Part of a small language model's weights: 6.5M parameters, 107M tokens.
Each number is 128 + 24 x the weight over its row's rms, rounded and kept within 0 to 255. Layers, rows and columns count from 0. The size above them is the row's rms in percent of the matrix's.

# layer 6 attention key, 256x256, rms 0.139, rows 89-109, columns 64-127
size [ 98  85  91  93  94  80 105  99 101  92  99  92 112 101  97 101 111 114 114 115 117]
[[ 70 170 145 160 123 137  85 153 147 122 119 130 119 147 132 110  90 122 121  84 112  96 124 104 144 147  90 166  56 139 120 111 132 126 127 111 148  91 131 107 130 133 106  98 130 123 121 178 137  88 144 158 163 156 137  98 115 131 137 165 134 154 124 136]
 [145 136 146 107 133 112 184 117 107 130 117 128 177 145 116 124 118 168 161 133 101 128 117 132 140 111 145 115 138 110 148 131 115  97 104 100 129 134 107 116 109 131 132  97 101 117 153 140 149 130 116 134 123 109  89 136 133  63 106 127 114 125 169 119]
 [115  89 122 114 110 111 120  89 121  99 132  98 107 113 137 141  95 116 152 132 118 184 140 149 120  97 142 114 149  78 133 142 173 123  77 115 127 110 104 143 163 122 134 143 145 133 115 125 123 125 148 138 121  64 119 141  96 135 117 142 103 130 157 149]
 [112 145 144 104 111 142 135 124 116 136 152 112 145 148 159  98 143 133 107 142 119 116 158 107 152 157 128 155 133  67 110  95 115 105 146 188  83 120 103 149 119 131 153 145 100 127 114 103 109 102 184 147 150 101  75 125 151 115 106 110 136 136 133 123]
 [150 128 103 153 156 141 152 106 101 124 146 136 135 145 152 134 133 157 129 116 108 146 124  73 132  99 128 151 128 120 141 136 123 159 118 136 128 124 157 144 119 128 112 119 132  90 143 110 173 112 133 137 134  95 110 155  71 130 100 146 111 127 133 134]
 [140 123 109 144 118 130 107  95 124 111 146 128 122 118 111  63 109  83 108  78 158 117 157 176 168 101 134 131 152 109 105 156 105 115 143  95 153 130  53  92 122 105  92 144 115 135 134 127  79  96 154 137 179 114 127  98 118 115 115 128 116 133 116 108]
 [113 100 117 137 122 108 127 119 107 136  96 131  90 127 135 127 112 130  93 134 151 102 111 121  96 135 137 132 130 102 126 115 133 141 158 103 127  93 103 128 118 139 136 147 153 122 121 133 133 118 156 203 106 113 114 120 104 170  81  85  97 102 138 129]
 [117 108 125  99 122 103 146  98 134 131 117 136 131 135  84  90 129 150  97 128 124 133 101 120 138 119  78 134 126 135 129 132 163  97 145 135 107 127 107 100 116 136 113 106 148 138 135 114 112 109 145  92 153  96 106 108 135 143 118 112  95 121 133  59]
 [118 147 139  84  97 152 151 122 152 115 115 118 149 137 180  91 130 111 148 126 109 102 117 122 100  96 143 116 178 141 138 163 133 111  99  80 128 131 178 134 133 124 118 173 101 124 141 109 168 117 132 102  95 127 145 126  79 109 131 108  84 146 120 123]
 [113 168 127 136 138 123 139 112 138  83  62 126 120 138 123 142 144 101 123 107 127 129 130 122 100 138 146 109 100  80 111 131 129 142 162 118 174 185 154 103 122 188 181 141 130 123  76 126 120 161 114 100 120 153 149 154 107 148 142 131 154 107 115 117]
 [139 164 139 127  85 153 147 125 161 165 180 159 122 169 120 131 132 110 137 157 121 107 143 154 130 127 106  61 112 130 115 124  95  61 105  84 111 102 115 139 108 128  90 136 116 136 125 144  95 121 113 133 107 105 135 138  80 145 113 106 164 149 141 147]
 [185 109 178 156 128 103 132 147  94 121 138 132 131 118 145 117 111 106 158 122 121 166 129  93 140 126 132 129 137 131  93 155 146 127 125  96 160 106  84  95 182 108 155 156 137 122 150 156 143 137 131 130  83 152 109 143 131 148 131 139 147 109  89 125]
 [114  83 186 128  99  94 116 152 137 120 117 125 119 104 159 142 116 108 169 158 135 126 126 132 132 137 149 145 120 162 174 105  92 192 136 134 103 114 147 128 173  90 170 135 161 121 141 183 135 198 104 131 129 168 139 143 152 120 102 168 110 133 160 159]
 [108 106 121 128 147 124 142 131 153 125 160 109 152 145 135 142 139 125 152 143 102 122 113 107  74  82 107 117 131 163 143 137 122 123 168 136 115 155 117 126 165 120 140 131 125 120 146 140  90  98  70 152 108 129 160 117 171 117 122 171 134 103 102  90]
 [140 143 147 147 144  97 148 126  67 102 137 136 119 103 141 122 166 160 115 144  71 148 115 158 157  92 134 124 127  99 133 123 108 147 175 100 102 114 183 155 136 121  89 134  96 135 120  92 114 127 155 153 117 113  98 133 176 101 139 103 134 140 129 124]
 [121 130  87 149 118  89 144 156  78 111 119  81 119  84 131 137  96  94 131 134 109 122 139 139  84 141 124 161 113 117 160 141 145 164 161 111 140 119 139 133 100  93 154 150 119 175 126 162 161 148  99 116 139  70 152  83 120 142  97 123 133  97 111 183]
 [106 141 152 126 147 123 150 118 162 127 143 151 149 169 169 114 117 113 115 114 149 144 183  90 115 107 140  78 119 127 114 109  85  88 145  95  85 131 112 118 104  70 135 128  86 127 123 138 109 104 124 151  99 171 144 113 155  95 141 147 135 163 122 141]
 [ 52 108  89 168 151 134 108 120 139  96 136 132 106  92 134 139 110  68 169 100 133 116 119 161 129 102 178 138 103 142 157 165 158 112 129 118 120 126 125 122 135  97 126 147 145 161  93 144 121 155  85 108 129 145 107 112 133  84  94 117 179 153 120 128]
 [121 131 108 151 156 113 118 131 105 118 151 139 133 124 136 139 146 126 139 116  99 130 156 159 115  82 115  95 130 107 147 108 105  87 116 112 114 135 163 146 128  88 123 105 124 123 103 140 115 152 169 129  87 136 131 116  99 103 121  96 141 152 109 155]
 [ 81 146 116 108 127 125 127  95 157 124 125 124 137  92 144 118 124 110 119 126 120 133 141  84 164 144 186 105 163  87 127  85 126 155 153 122 140 125 129 142 143 122 149 151 121  74 135 159  80 108 100 162 164 119 136 161 133  79 147 147 134  86 156 107]
 [131 143 156 136 152 126 107 126 136 130 148 133 102 107 148 130 130 141 122 126 188 135 116 143 110 108  93 108  91  90 115  95 109 111 134 127  83 132 135 141 110 113 130 150 163 108 213 130  93 160 132 149 147 118 133 117 113 104 108  92  77  99 125 123]]
# layer 6 attention query, 256x256, rms 0.144, rows 90-109, columns 64-127
size [ 93  91 103  98  87 108 104 105 104  99  83 110 102  98 100  99  99 105 106 106]
[[129 147  84 184 132 123 111 134 147 121 158 116 157  78 137 111 106  92 148 164 162 163 140  85 123 119 133 123 150 115 144 130 130 146 112 127 133 126 158 161 137 134 105 109 139  93 126 124 122 150 121 119 128 122 103 155 140 115 120 141 148 101 150 113]
 [110 140 107 137 110 111 130 123 154  82 126 140 136 143 130 145 117 161 130 154 137 144 133 136 116 109  97 148 113 107 149 125 122 101 148 108 126 116 148  98 122 140 171 122 173 114 119 120 175 121  79  91 180  64 104 129 113 123 134 111 112 124 157  96]
 [110 137 142 138 137 129 127  77 154 168 142 172 145 117 130 124 128 109  78 140 131 113 127 124 149 151 124 123 139 103 147  99 118 126 145 158 129  67 111 150 117 156 164 182 126  98 137 111 126  77 119 150 143 105 122 141 140 100 107 148 128 144  95  93]
 [ 63 154  66 136 144 147 142 106 150 121 136 145 116 111 130 114 141 133 108  89 157 172 104  80 145 127 134 149 142  98 121 119 140 127 111  93 128  85 136  86 129 139 142 151  83 114  98 136 141 106 121 142 125  87 107 114 158 114 136 114 118 150 174 122]
 [144 138 144 130 152 147 161 132 117 115 103 130 149 111 143 115 129 142 160 137 140  77 109 131 143  77 144 151 113 141 112 123 112  85  83 159  94 129 126 118 142 110 163 114 138  71 152 108 141  93 152 132 153 118 176 158 104 172 132 125 166 134 133 180]
 [136 131 126 100 130 113 141 138 129 128  85 172 122  97 153 146 165 131  78 113 119 120 127  84 176 130 125 100 112 133 114 133 163 120 104 127 125 135 139 123 149 124 126 133 143 112 107 147 118 157 119 112 123 115 127 163 119 131 145 124 136 133 142  94]
 [137 176 123 126 101 149 135 175 141 107 142 137 146 105 116 109 146 128 145 138 113 135  95 122 161 105  94 133 106 104  98 139 134 139 145  89 125 119 101 161 112 102 183 175 140 108  97 131 106 128  99 144 133 143 123 152 119 126 156 128 129 119 131 118]
 [153 131  80 151 136 109  94 119 135 106 121  98 139 136  95 134  98 117 143  92 119 136 108 116 177  77 133  97 107 176 173 117 131 149 115 167 154 114 122 131 109 101 125 120 140  82 140 105 118  97 104 124 149  95  87 113 115 113 115  80 130 144 111 188]
 [165 110 152  86 131  99 115 122 143 130 121 140 130 130 100 130 144 132 109 150 134 134  88 114 110 123 155 118 151 130 152 148 121  93 114 159 116 111 116 126 142 136 139 119  80 172 148 100  83 120 134 123 137 136 111 135 113 139 134 148 189  61 146 118]
 [154 114 119 160 148 147 116 113 188 120  94 116 160 140 119 175 119 141 124 122 123 167 134 123 159  84 141 122 138 182 117 162 147 117 115 131 110 157 135 184 109 145 132 153 114 106 143 133 113 125 101 135 128 152 168 130 178 131 119 133 153 164 103 104]
 [129 122 127 130 137 133 140 117 135 159 110  95 180 166 133 179 112 158 114 108 136 101 145 146 149 137 135 135 114 180 135 118 118 157 116  93 110 122 151 139 137  78 119 122 137  66 122 115 104 142  85 147 146 104  94 100 113 138 147  72 112 104 107 198]
 [132  84 127 130 117 151 114  69  86 143 123 137 134 126 129 183 135 187 171 129 138 181 146 103 120 104 162 144 112 140 171 125 107 126 175 145 142 132 157 103 145 152 150  97 119 158 111 157 139 137 126 144 123 119 136 119 146 136 135 141  94 126 178 163]
 [ 99 165 122 139  89 152  94 132 123 119 109 156 128 114 167 140  92  89 138 161 141 136 172 148 109 127 128 124 109 130 130 160 103 169 168 162 142 126 148 157 138 179 107 132 144 144 162 129 130 128 100 142 111 164 121 137 184 134 119 171 122 123  92 139]
 [169 182 143 154 105 155 124 114 163 125 165 149 160 156 133 169 149 142 114 153  80  79 137 190 155 113  95  86 157 136 125 108 108 166 108 132 110  90 113 163 129  74 148 179 145  90 122 151 117 149 112 108 118  92 132 139 116 139 146 106  97 118 100 164]
 [150 164  73 104 151 133 134 109 119 127 134 105  95 111 151 152 147 135 176 114 101 137 169 138 143  94 143 132 118 139 116  86 135 186 156 146 156 172 136 119 154 141 164 113 115 168 141 161 145 110 108 143 140  88 166 141 109 133 106 141 107 124 146 115]
 [119 128 101 118 149 140 148 135 117 104 145 105 188 118 181 111 125 106  85 112 115 116 153 103 141 168 113 125 110 156 113 135 167 179 157 136 160 108 148  97 169 121 123 127 136 193 144 117  72 150 158 110 175 141 136 132 147 155 135 152 111 161 119 143]
 [104 157 174 128 124  91 127 111 148 117 125 119  82 102 138 130 156  89 111 127 102 156 171 153 138 126 122 147 151 116 182 114 113 162 123 136 144 114 137 140 141 149 114 118 117 143  93 108  81 156 121 158 114  90 128 123 119 150 146 133 119 157 135  78]
 [109 125 173 148 134  93 123 105 155 117 109 135 146 141 142  77 178 128 118 131 157  82  98 120 129 105 130 112 129  99 104 108 141 128  88 162 152 112 115 158 147 123 121 187 155 116 130 122 133 126 166 121 114 131  99 165 112 144 127  99 146  98 102 130]
 [ 93 126 123 105 131 143 113 167 169 143 115  93 148 109 103 162 126 171  79 123 112 112 126 144 155 129  93  98 137 139 103 165 129 130 159 138 124 134 106 105 140 145 122 142 159 151 140 119  73 104 156  82 122 108 147 158 136  98 122 116  92 164  69 132]
 [122 114 133 155 153 139  88 133 172 112 117  83 132 109 130 158 192 169 121 121 117 133 136  98 122 136 131 140 113 121 136 146 135 124 117  91 128 139 141 127 116 158 119 162 125 137 153 159 128 123 140 152 130  93 131 121 172 149 123 118 100 136 129 123]]
# layer 6 attention value, 256x256, rms 0.145, rows 64-95, columns 64-127
size [ 85  82  90  81  78  75  84  79  78  87  86  93  81  89  89  83  93  82  79  78  85  85  84  86  92  91  90  85  76  75  79  78]
[[117 179 123 119 115 142  76 117 157 168 147 134 118 127 141 147 151 178 109 140 136 123 179 116 122 104 148 140 151 134 127 133 117 111  98 135 149 133 180 104 123 136 125 123 105 151 146 115 109 125  86 121 106 116 161 124  69 127 106 125  86 134 114 145]
 [127 140  98 113 145 135 177 180  91 113 113 132 137 118 150 189 122 166 142 166 105 101 101 125 128 146 116 110 118  93 159 121  90 121 127  84 149 117 172  83 131 153 100 123 110 114 159  99 148 162 119 122 126 158 148 108 132 152 148 140 103 153 179 128]
 [108 121 142 122 147 109 134 121  88 124  99 106 100 117  79  98  57 114 125 126  94 128 146 125 146 122 146 151 112 146 143 173 135 124 123 148 139 146 104 144 145 120 127 122 138 154 139 120 101 136 150 115 137 115 151 105 142 121 148 142  95 153  75 168]
 [137  98 101 141 140 111 116 181 129 116 123 111 138 128 121 138 128 125 131 115 148  65 136 105 127 142 148 134 150 115  91 118 156 117 187 168  97 106  89  97 104 168 116  99 134 117 172 122  94  87 130 141 166 120 139  77  93 171 114 147 133 149 119  86]
 [120 108 141 145 113 162 126 133  96 158 161 111 122 109 146 108 167 158 117 119  90 120 133 141  82 139 171 127 108  91 136 108  75 122 150 169 119 151 164 132 124 110 115 150 129 109 129 125 107 158 153 127 144 125 116 137 116 134 145 114 130 130 151 121]
 [140 142 115 169 117 107 123  96 130  80 117 104 131 158  63 146 120 117 161 111 110 121 145 109  88 113 131 128 139  95 118 126 143 107 118 140 127 128 127 117 113 105 145 127 136 142 107 124 137 115 122 174 132  86 106 111 139 142 139 111 124  88 114 119]
 [149 152 127 120 104 133 111 163 119 120 104 119  85 141 109 158 123 141 136 138 149 104  88 112 203 148 107 145 162 152 136 132 138 124  99 125 119 104 116 110 103 131 126 136  93 117 128 145 165 132  90 106 156 112 129 135  83 110 119 137 131 102 135  86]
 [157 135 118 182 138 174 147  85 141  82 157 134 152 126 161 139 101 132 115 146 157 117 190 157 148 130 149 140 110 100 116 137 119 151 129 104 125 135 170 122 103  92 170 158 154 177 152 117 108 147 138 117 143 146 104 116 120 127  95 117  80  96 131 129]
 [132 114 112 114 149 130 126 121 101 139 147 130 120 151  98 111 150  75  94 154 113 121 114 107 156 131 175 118 131 127 123 154  98 130 139 117 129  91 174 112 119 143 156 132 133 120 127 149 145 124 139  98 132 121 118 120 118  84  95 137 125 153 169 124]
 [183 113 155 113 140  87 144 113 142 135 154  69 100 115  77 114 148 153 120 152 146 156 126 138  99 122  98 129  93 150 128  77 124 130  97 115 110 122 159 136 140 103 160 120 113 131 133 176  81 104 108  80 139 137 150 161 168 144 114 165 108 113 117 126]
 [150 112 121 110 131 142 183  81 160 111 105 133  92 135 119 180 154  96 123 150 179 143 147 115 138 147 149 174 145 142 100 122 139 123 126 140 115  83 156 148 111 109 124 115 163 151 187 135 140 143 144 148 159 127 169 134 153 131 123 127 164 166 135 106]
 [ 90 112 117 132 118 122 119 154 121  92 117 134 139 128 142 100 117 174 145 129 125 122 112  83 127 163 136  59  84 122 165 125 152 144 116 139 115 134 126 131 154 161 122 176 158  90 167 130 147 152 105 161  82 103 136  99 152  88 147  89 139 131 167 154]
 [159 121 127 155 104 121 128 124 117 142 143 134 129 118 132 145 142 138 142 167 113 145 110 133 121  93 154 129 126 125 101 145 168  95 145 168 119 109 117 114 149  79 148 117  94 126  93 141 110 147 121 109 108 140 121 135 133 136 144 142 127 146 146 108]
 [133 161  62 130 190 103 174 124 128 123 159 130  97 138 170 125 149 141 132 124 170 102 147 118  99 103 138 103 125 143 156 116  88 121 104 117  83 120  97 105 131 140 101 161 141 125 127 123 113 157  88 130  99  91 133 111 113 118  94  94 148 161 120 143]
 [135 156 148 112 169 128 105 134 138 143 128  97 142 153 156 131 112 122 116 108 128  94 111 143 115  94  99 131 139 121 134 115 163 125 158 125  70 124 114 129 119 106 132 109 124 154 142 117 163 120 137 134 135 145 120 152 106 121 146 109  92 152 134 100]
 [117 185 112 103 149 139 144 161 175 119 139 152 134  87 105 130 103  86 104 168 133  79 147 103 148 103 148 156 114 135 121 170  87 131 133 113 124 139 138 123 103 146 138 179 137 140 123 133 161 130  98 155 153 102 161 122 132 132 125  86 155 125 149 146]
 [148 128 124 114 149 172 152 107 123 124 142 117 105 110 150 118 118 126 122 109 112 118 116 144 136 118 140 154 122 109 155 134 134 142 139 126 137 137 111 143 132 127 104 133 153 125 113 154 128 150 108 134 158 123 134  91 110  55 150 147 100 116  85 109]
 [133 145 112 100 147 123  87 114 135 118 144  98 104 115 144 143 104 113 113 114 128 136 161 150 153 118 139 125 138 131 147 131 125 163 127  74 131  79 139 126 137  83 143 120 126 157 115 104 143 149 128 129 129 123 143 132 166 121 145 145  87 141  99  99]
 [126 179 149 148 147  90 129 123 146 153 151 134 122 142 123 118 109 154 124 132 151 115 123 128 145 109 104 122 155 161 177 113 134 127  96 130 112  85 111 141 102 169 161 154 141 136 148 121 160 157 105 124 129 104 132 133 129 147 117 130 146 132  88  95]
 [126 136 157  94 108 138  83 129 116 145 113 125 124 138 148 169 149 160 112 107 128 131 132 134 135 162  72 131 140 130 106 134 137 138 134 105 170  91 134 143 126  77  94 132 195 165 133 155 128 132 104 102 127 142 153 137 137  92  94 140 107 131 160 104]
 [133 121 155 149 119 121 138 174 117 161 141 157 150 116  91 150 133  87 106 131 104 166 148 129 108 135 105  98 129 139 116 130 120  85  99 133 128 114 127 128 132  97 143 129 124 151 120 154 150 165 109 138 140 123  93 102 129 177  95 175 137 101 107 162]
 [140 143 163 138 113 153 153  92 114 148  61 169  90 126 138  98 117 109 113 122 116 113 155  99 139 121 121 130 131 129 123 123  99 124 179 143 121 118 155 138 114 139 142 158 130 143 132 142 128 116 117  89 132 123 114 109 116 169  96 168 124 128 116 139]
 [109 161 147 104 133 102 139 129 126 144 112 127 107 145 150 119 105 160 167 120  92 161 113 146 143 114 181 120 123 122 141 159 118 154 165 145 110 132 119 129 114 128 111 114 105  84 120 149 122 121 138 168 130 153 174 135 101 156 165 119 108 154 131 139]
 [124 120 143 123 108 103 138 117 133  98 139 146 176  87 141 142  99 156 172 148 124 105 112 149 134 126 127 123 123 164 152 125 127 137 152 116 134 129 152 140  95 124 123 141 141 105 155 117 165 155 133 131 128 120 126 143 103  96 151  90 130  92 173 128]
 [126 122  92 121 105 124 135 139 121 113 152 127  99 115 134 127 133 159 108 142 156 193 147 118  79 140 132 121 152 117 113 121  99 149 126 110 150 150 143 147  85 135 131 159 148 107 106 113 153 117  82 127 151 128 132 117  69 189 103 136 128 131  78 107]
 [137 147  97 155 134 154 127 129 117 128  97 128 105 134 106 129 183 101 124 119 145 114 145 152 163 168 129 141 154 150  98 149 129  88 122 150 190 142 169 113  84 131 129 139 107 127 149 103 111 145 132 111  98 188 138 171 124 161 121 111 148 127 144 126]
 [136 119 132 133 163 157 121 123 152 143 135 115 109 126  87 165 139 120 118  96 157 138 192  68 141 148 136 131 134 132 120 128 114  99 125 135 105  99 113  93 114 154  91 142 133 104  93 131  89 125 188 146 128 126 127 154 129 160 114 141 108 149 103 109]
 [175 170 116 150  93 151 115  97 119 168 114 126 124 114 136 101 170 117 126  70 133 121 136 150 134 158 118 129 143 146 136 154 110 118 107 131 142 120 144  98 119  93 154 140 115  80 120 115 101 153 115 107 127 119 127 114 127  83 124 126 165 121  99 109]
 [164 138 108 133 100 101 140 134 144  97  99 130 127 136  86 131 138 156 136 185 161 141 130 137 149 100 156 108 124 176 186 175 154 148 116 132 131 129 129 119 123 138 160 134 123 149 164 151 124 143 163 127 108 127 150 150 179 140 139 150 150 128  97 141]
 [118 104 150 139 112 120 113 135 166 163 124 118 147 101 154 132 112 156 138 141 119 157 145 131 151 153 137 117 109 120 136 149 152 173 107 104 155 134 130 169 116 140 104 123 131 144 156 122 124 143 145 141 155 151 125 143 143  83  96 147 111 124 124 139]
 [139 168 153 153  96 156 108 154 169 132  97 128  98 132 122 159 118 147  96 105 128 139 115 150 104 121  84 154 136 174 120 119 141 114 106 137  93 103 111 131 149 142  79 127 114  86  88 150 160 131 119  90 167 130  91 170 117 207 139 131 129 122  60 158]
 [102 161 123 152 153 117 113  90 112 162 135 126 129 157 128 123 132 106 112 102 162 155 103 123 141 116 135 130 147 143  94  79 122 111 133  85  64 137 153 134 120  84 122 140 118 132 153  89 108 133 117 108 128 123 129 120 143 144 103 132 117 107 139 130]]
# layer 6 attention output (transposed), 256x256, rms 0.13, rows 64-95, columns 64-127
size [ 90  93  99  87  90  84  95  89  85  90 100  97  91 104  93  92  97  91  88  92  89  96  97  89 101  96 105  94  86  85  94  86]
[[125 159 128 158 118 132 127 139 115 124 139  91 148 162 102  99 140 145 149 136 163 143 176 132 112 158  83 136 122 143 143 117 141 137 127 141 127 136 144 208 123 134 143 104  87 114  91 164 166 103 152 139 152 168 103 103 192 128 124 122 124 120 150  87]
 [114 111 147 116 115 122  87 116 129 157  93  84 134 147 125  85 128  79 125 136 122 140 188 137 117 135 126 142 121 152 158 127 137 111 161 156  83 161  84 172 155  88 130 112 113 127 116 142 149 103 123 116 123 121 130 102 154 129  93  78  98 120 120 141]
 [145 123 128 137  97 133 138 128 162 145  90 134 156 124 111 124 137 114 141 141 116 100 108 123 135 116 128 157 149 135 116 122  99 118 137  89 108 149 158 106 121 147 118 119 139 127 139 157 152 144 112 134 111 172 153 142 134 123 118 128 124 114 135 156]
 [132  97 144 155 150 135 136 126  99 139 192 144 131 159 141 113 112 109 165 132 147 168  81 114 141  80 106 151 146 132 136 149 123 159 113 110 173 109 175 184 135 118 145 130 127 140 114 118 152 170 112 132 135 134 146 175 169 120 130 118 161  99 138 144]
 [142 128  99 109 122  82  96 125 133 103 124 141 127 166 113 127  97 118 138 128 129 116 123 144 133 140 141 108 124 121 109 161 110 139 131 165 112 117  87 164 128 159 101 139 117 193 159 109 137 108 134 118 148 133 143 101 152 135 130 129 139  77  88 146]
 [109 131 117 152 111 121 158 127 130 140 154 114 108  82 133 122 114 132 131 136 166 114 119 146 154 159 140 161 109 126 137  90 148 153 160 123  81 112 122 135  88 135 104 117 112  95 144 127 102 130 115  75 170 159 117  84 147  91 122 139 144 166 154 133]
 [ 99 109 129 162 106 130 119 116 120 157 182  63 130 117 176  86 109 144 147 154  97 123 140 184  72 148 113 134  91  78 159 167 141 138 158 153 137 155 104 154 131 119 136 117  99 111 145 146 157 139 140 106 109 168 109 115 149 138 122 153 108 118 148 133]
 [111 125 123 126 146  97 138 125 123 130 140  98 102 123 105 107 140 184 132  84 127 134 125 121 141 113  91 123 123 156 113 124 116 117 100 159 102 130 107 117 115 141 144 137 129  95 118 105 138  82 140 117 110 116  99 103 130  90 123 115 132 107 127  63]
 [105 153 125 101 124 128 160 129 121  85 135 107 136 141 138 157 167 153 113 138 142 112 151 131 161 123  87 141  85 141 168  95 112 104 119 141 184 121 127 131 104 109 153 108 114 140 108  72 153 104 120 183 140 138  53 144 125 147 137 143 122 131  69 123]
 [ 94 110 121  92 121 153 126 136  87 128 119 146 120 140 178 148 141  90 132  87 122 125 100  61 131 104 130 140 161  93 151 162 147 134 147 110 143 133 126  92 155 109 142 151 145 139 110 142 147 124 152 112 119 160 104 121 126 138 139 105 135  70 112 137]
 [161 115  96 147  85 120 122 133 113 103 180  72 160 136 146 122 122 138 176 131  78 144 151 146 120  81  97  96 107 135 130 114 146 117 127  89 145 127 117 144 146 122 167 144 104  66  97 151 136 132  69 123  95 136 104 130  95 129 136 122  96 126 160 154]
 [105 149 141 112 120 107 103 147  96 129 132 128  95 165 105 130 115 149  85 119 124 145 137 135 105 120 135 155 129 124  89 136 113 144 120 124 111 124 100 148  92 126 103 138 101 156 112 117 140 136 130 156 153 120 118 153 155 131 106 156 114 116 121 148]
 [114 159 101 109 147 117 150 105  89 155 105 124 134  94 115 110 136 164 107 122 161 116 126  70 137 136  93 108  80 165 109 154 159 150 161 165 105 130 110 118 143 149 142 126 123 120 143 119 150 122 136 116 135 113 127 128 116 152 137 136 118  93  81 150]
 [125 144 165 159  85 129 137 151 173 124 141 125 140 129  86 123 120 129 105 119 112 141 170 160 143  90 137 154 140 134 142  81 143 109 118 149 131 104 142 132 157 103 148  51 131 107 134 130 153  94 133 111 137 133 148 155 130 145 120 136 121 143 146 114]
 [104  88 135 110 149 108 169 115 152  89 149 136 145  93 115 114 127 130 161 133  91 152 139 147 113 136 175  91 125 117 102 114 107 121 136  85 163 124 120 122 118  99 147  72 126 106 137 121 132 116 116 140 107 137 139 117 133  93 126 118 104 139 163 102]
 [124 110 137 136  88 124 106 130 120 133 132  86 114 168 132 195 150 158 145  73  78 121 117 156 119 165  96 106  98 111 141  82  95 107 124 152 128 123 162 179 111 113 111 142 122 138 136 148 119 146 133 117  99 125  94 124 120 129  97 116 114 129 145 105]
 [117 115 145 138 100  93 121 133 149  95 138 146 100 149 131  89 125 125 132 109 140 145 121  75 119 128 146 117 129 181 104 108 162 127 131  92 110 140 107 113 113 115 147 123 114 119 134 137 121 102 178 123 104 101  96 123 121 135 150 197 101 134 132 136]
 [121 132 147 134 141 131 148  98 141 165 140 153 113 112 103 148 107 158 134 149  80 101 132 112 151 131 136 139 145 135 113 102 133  85 103 126 133 160 153 133 105 137 139 107 112 101 116 161 110 129 121 150  97 131 125 143 129 119 148 141 150 149 137 109]
 [102 131 130 119 129 135  91 136 122 152 138 103  99 145  91 128 163 133 162 135  82 101 101 144 127 121 161 126 121 109 116 134 129 113 128 143 137 135 120 117 137 121 123 128 113  84 124 132 176 146 144 159 105 185  99 102 144 139  98 130 152 151 153 159]
 [120 156 117 155 149 107 162 158 125 112 155 163  96  98 131  87 122 139 110 150 123 128 116 176  93  89 153  98 142 156 129 178 123 146  84 100  69 148  97 141 102 151 150 126 111 133 114 140 118 143  94 123 139 140 160 137 118 153 138 130 118 103 139 177]
 [125 137  99 113 141  98 163 141 114 142 144 137 134 116 122 153 147 156 108 166 140 143 143 122 117 131 159 146 128 122 151 118 161 151 131 163  80 112 162  86 100 146 139 127 177 127 147 103 143 146 139 119 110 145 126 118 138 109 102 148 131 176  92  51]
 [106 133 111  67 141 134 140 151 157 158 154  97 177 166 118 135 126 191 141 153 147 135 119  97 115 128 119 137 161 134 149 140 139 115 139 135 120 112 142 102 112 131 142 138 121 126 167 155 128 166 129 124 140 138  93 122 158 148 143 132 120 136  95 118]
 [150 118 163 180 159 131 121  94 154 119 130 163 158  79 129 111 135  79 153 168 129 111  89 145 133 121 143 145 139 144 120 135 147 146 113  90 150 159  81 126 136 159 122 120 152 150 169 127 106 100 124 149 153  76 149 149 104 118 138 119 174 131 106 125]
 [115 146 146 123 118 114 108 118 138 113 138 147 126 120 144 114 103 125  59 105 119 173 112 141 112 179 119 130 113 120 105 136 121 149 157 145 104 165  86 141 118 149 117  92  98 119 122 131 111 130 118 119 130 151  95 111 110 134 102  91 128 147  82 137]
 [136 127 163 132  93 145 132 159  95 123 143 168 106 142 134  97 144 147 167 121 120  79 133 156 172 143 117 120 129 154 124 150 174 113 119 149 150  94 125 162 144 119 142 105 141 105 134 126 156 133 115  76 100  95 113 104 174 120 162 111 131 179 148 119]
 [161 157 123 122 118 133 125 123 118 168 138 116 146 147 174 144 150 162 160 112 130 110 187 144  94 101 109 116 132 121 162  98 141 124 135 154  65  87 153 152 109 176 128 133 117 118 117 126 165 117 107 135 166 101  98  92 111 172  89 139 139  87  85 132]
 [167 138  65 176  84 110 150 190 127 126 157 118 148 112 127 113 156 129 156 122 120 138 148 152 138 126 140 122 104 116 133 101 130 145 119 187 138 122 165 140 113 123 120 123 125 119 113 116 174 121 102 120 124  80 105  94 134 130 124 132 153 124 126 107]
 [111 120 136  90 122  91 118  96  82 166 129 126 161 136 144 101 121 130 136 116 135 115 114 113 151 118  84 169 161 138 104 129 165 126 143 125 151 114 111 155 144 173  99 135 120 127 143 162 142 112 116 131 138 155 130 134 135 151 166 166 144 127 154 174]
 [124  97 131 112 167 164 125 106 106 140  99  98 109 122 135 178 130 126 133 112 116 135 108  78 114  86  97 122 150 114  90 114 154  92 147 121 113 126  90 123 131 133  83 124 120 135  99 126 130 115 124 109 119 166 128  89 133  77 141 114 128 118 148 115]
 [176 124  97 140  67 135 110 137 114 110 107 114 177 148  98 131 118 147 131 107 141 135  84 104  74 107  85 126 125 143 106 104 116  54 125 124 122  97 119 101 116  90 129 142 107  72 100 115 124 115  92 135 106 125 109  79 128 118 138 106  99 145 109 103]
 [125 151 141 112 143 145 135  99 123  85 103 150 148 157 178  87 124 151 127 141 127 131 142 123 133 134 159 132 120 119  64 136 113 162 131 135 162 112 139 116 141 116 127  95  69 119 177 135 158 129 145 136 115 148 137 102 128 107 119 122 137 143 151 124]
 [145 108 103 114 122  99 141 116 138 128 126 100 117 107 156 123  65 152 187 135  83 109 114 113 114 199 137 113 122 135 126 196 134  96  99 155 175 137 166 157 118 132 132 131 121  83 161 167 155 111 141 121 111 175 137 116 149 156 117 142 109 147 146 106]]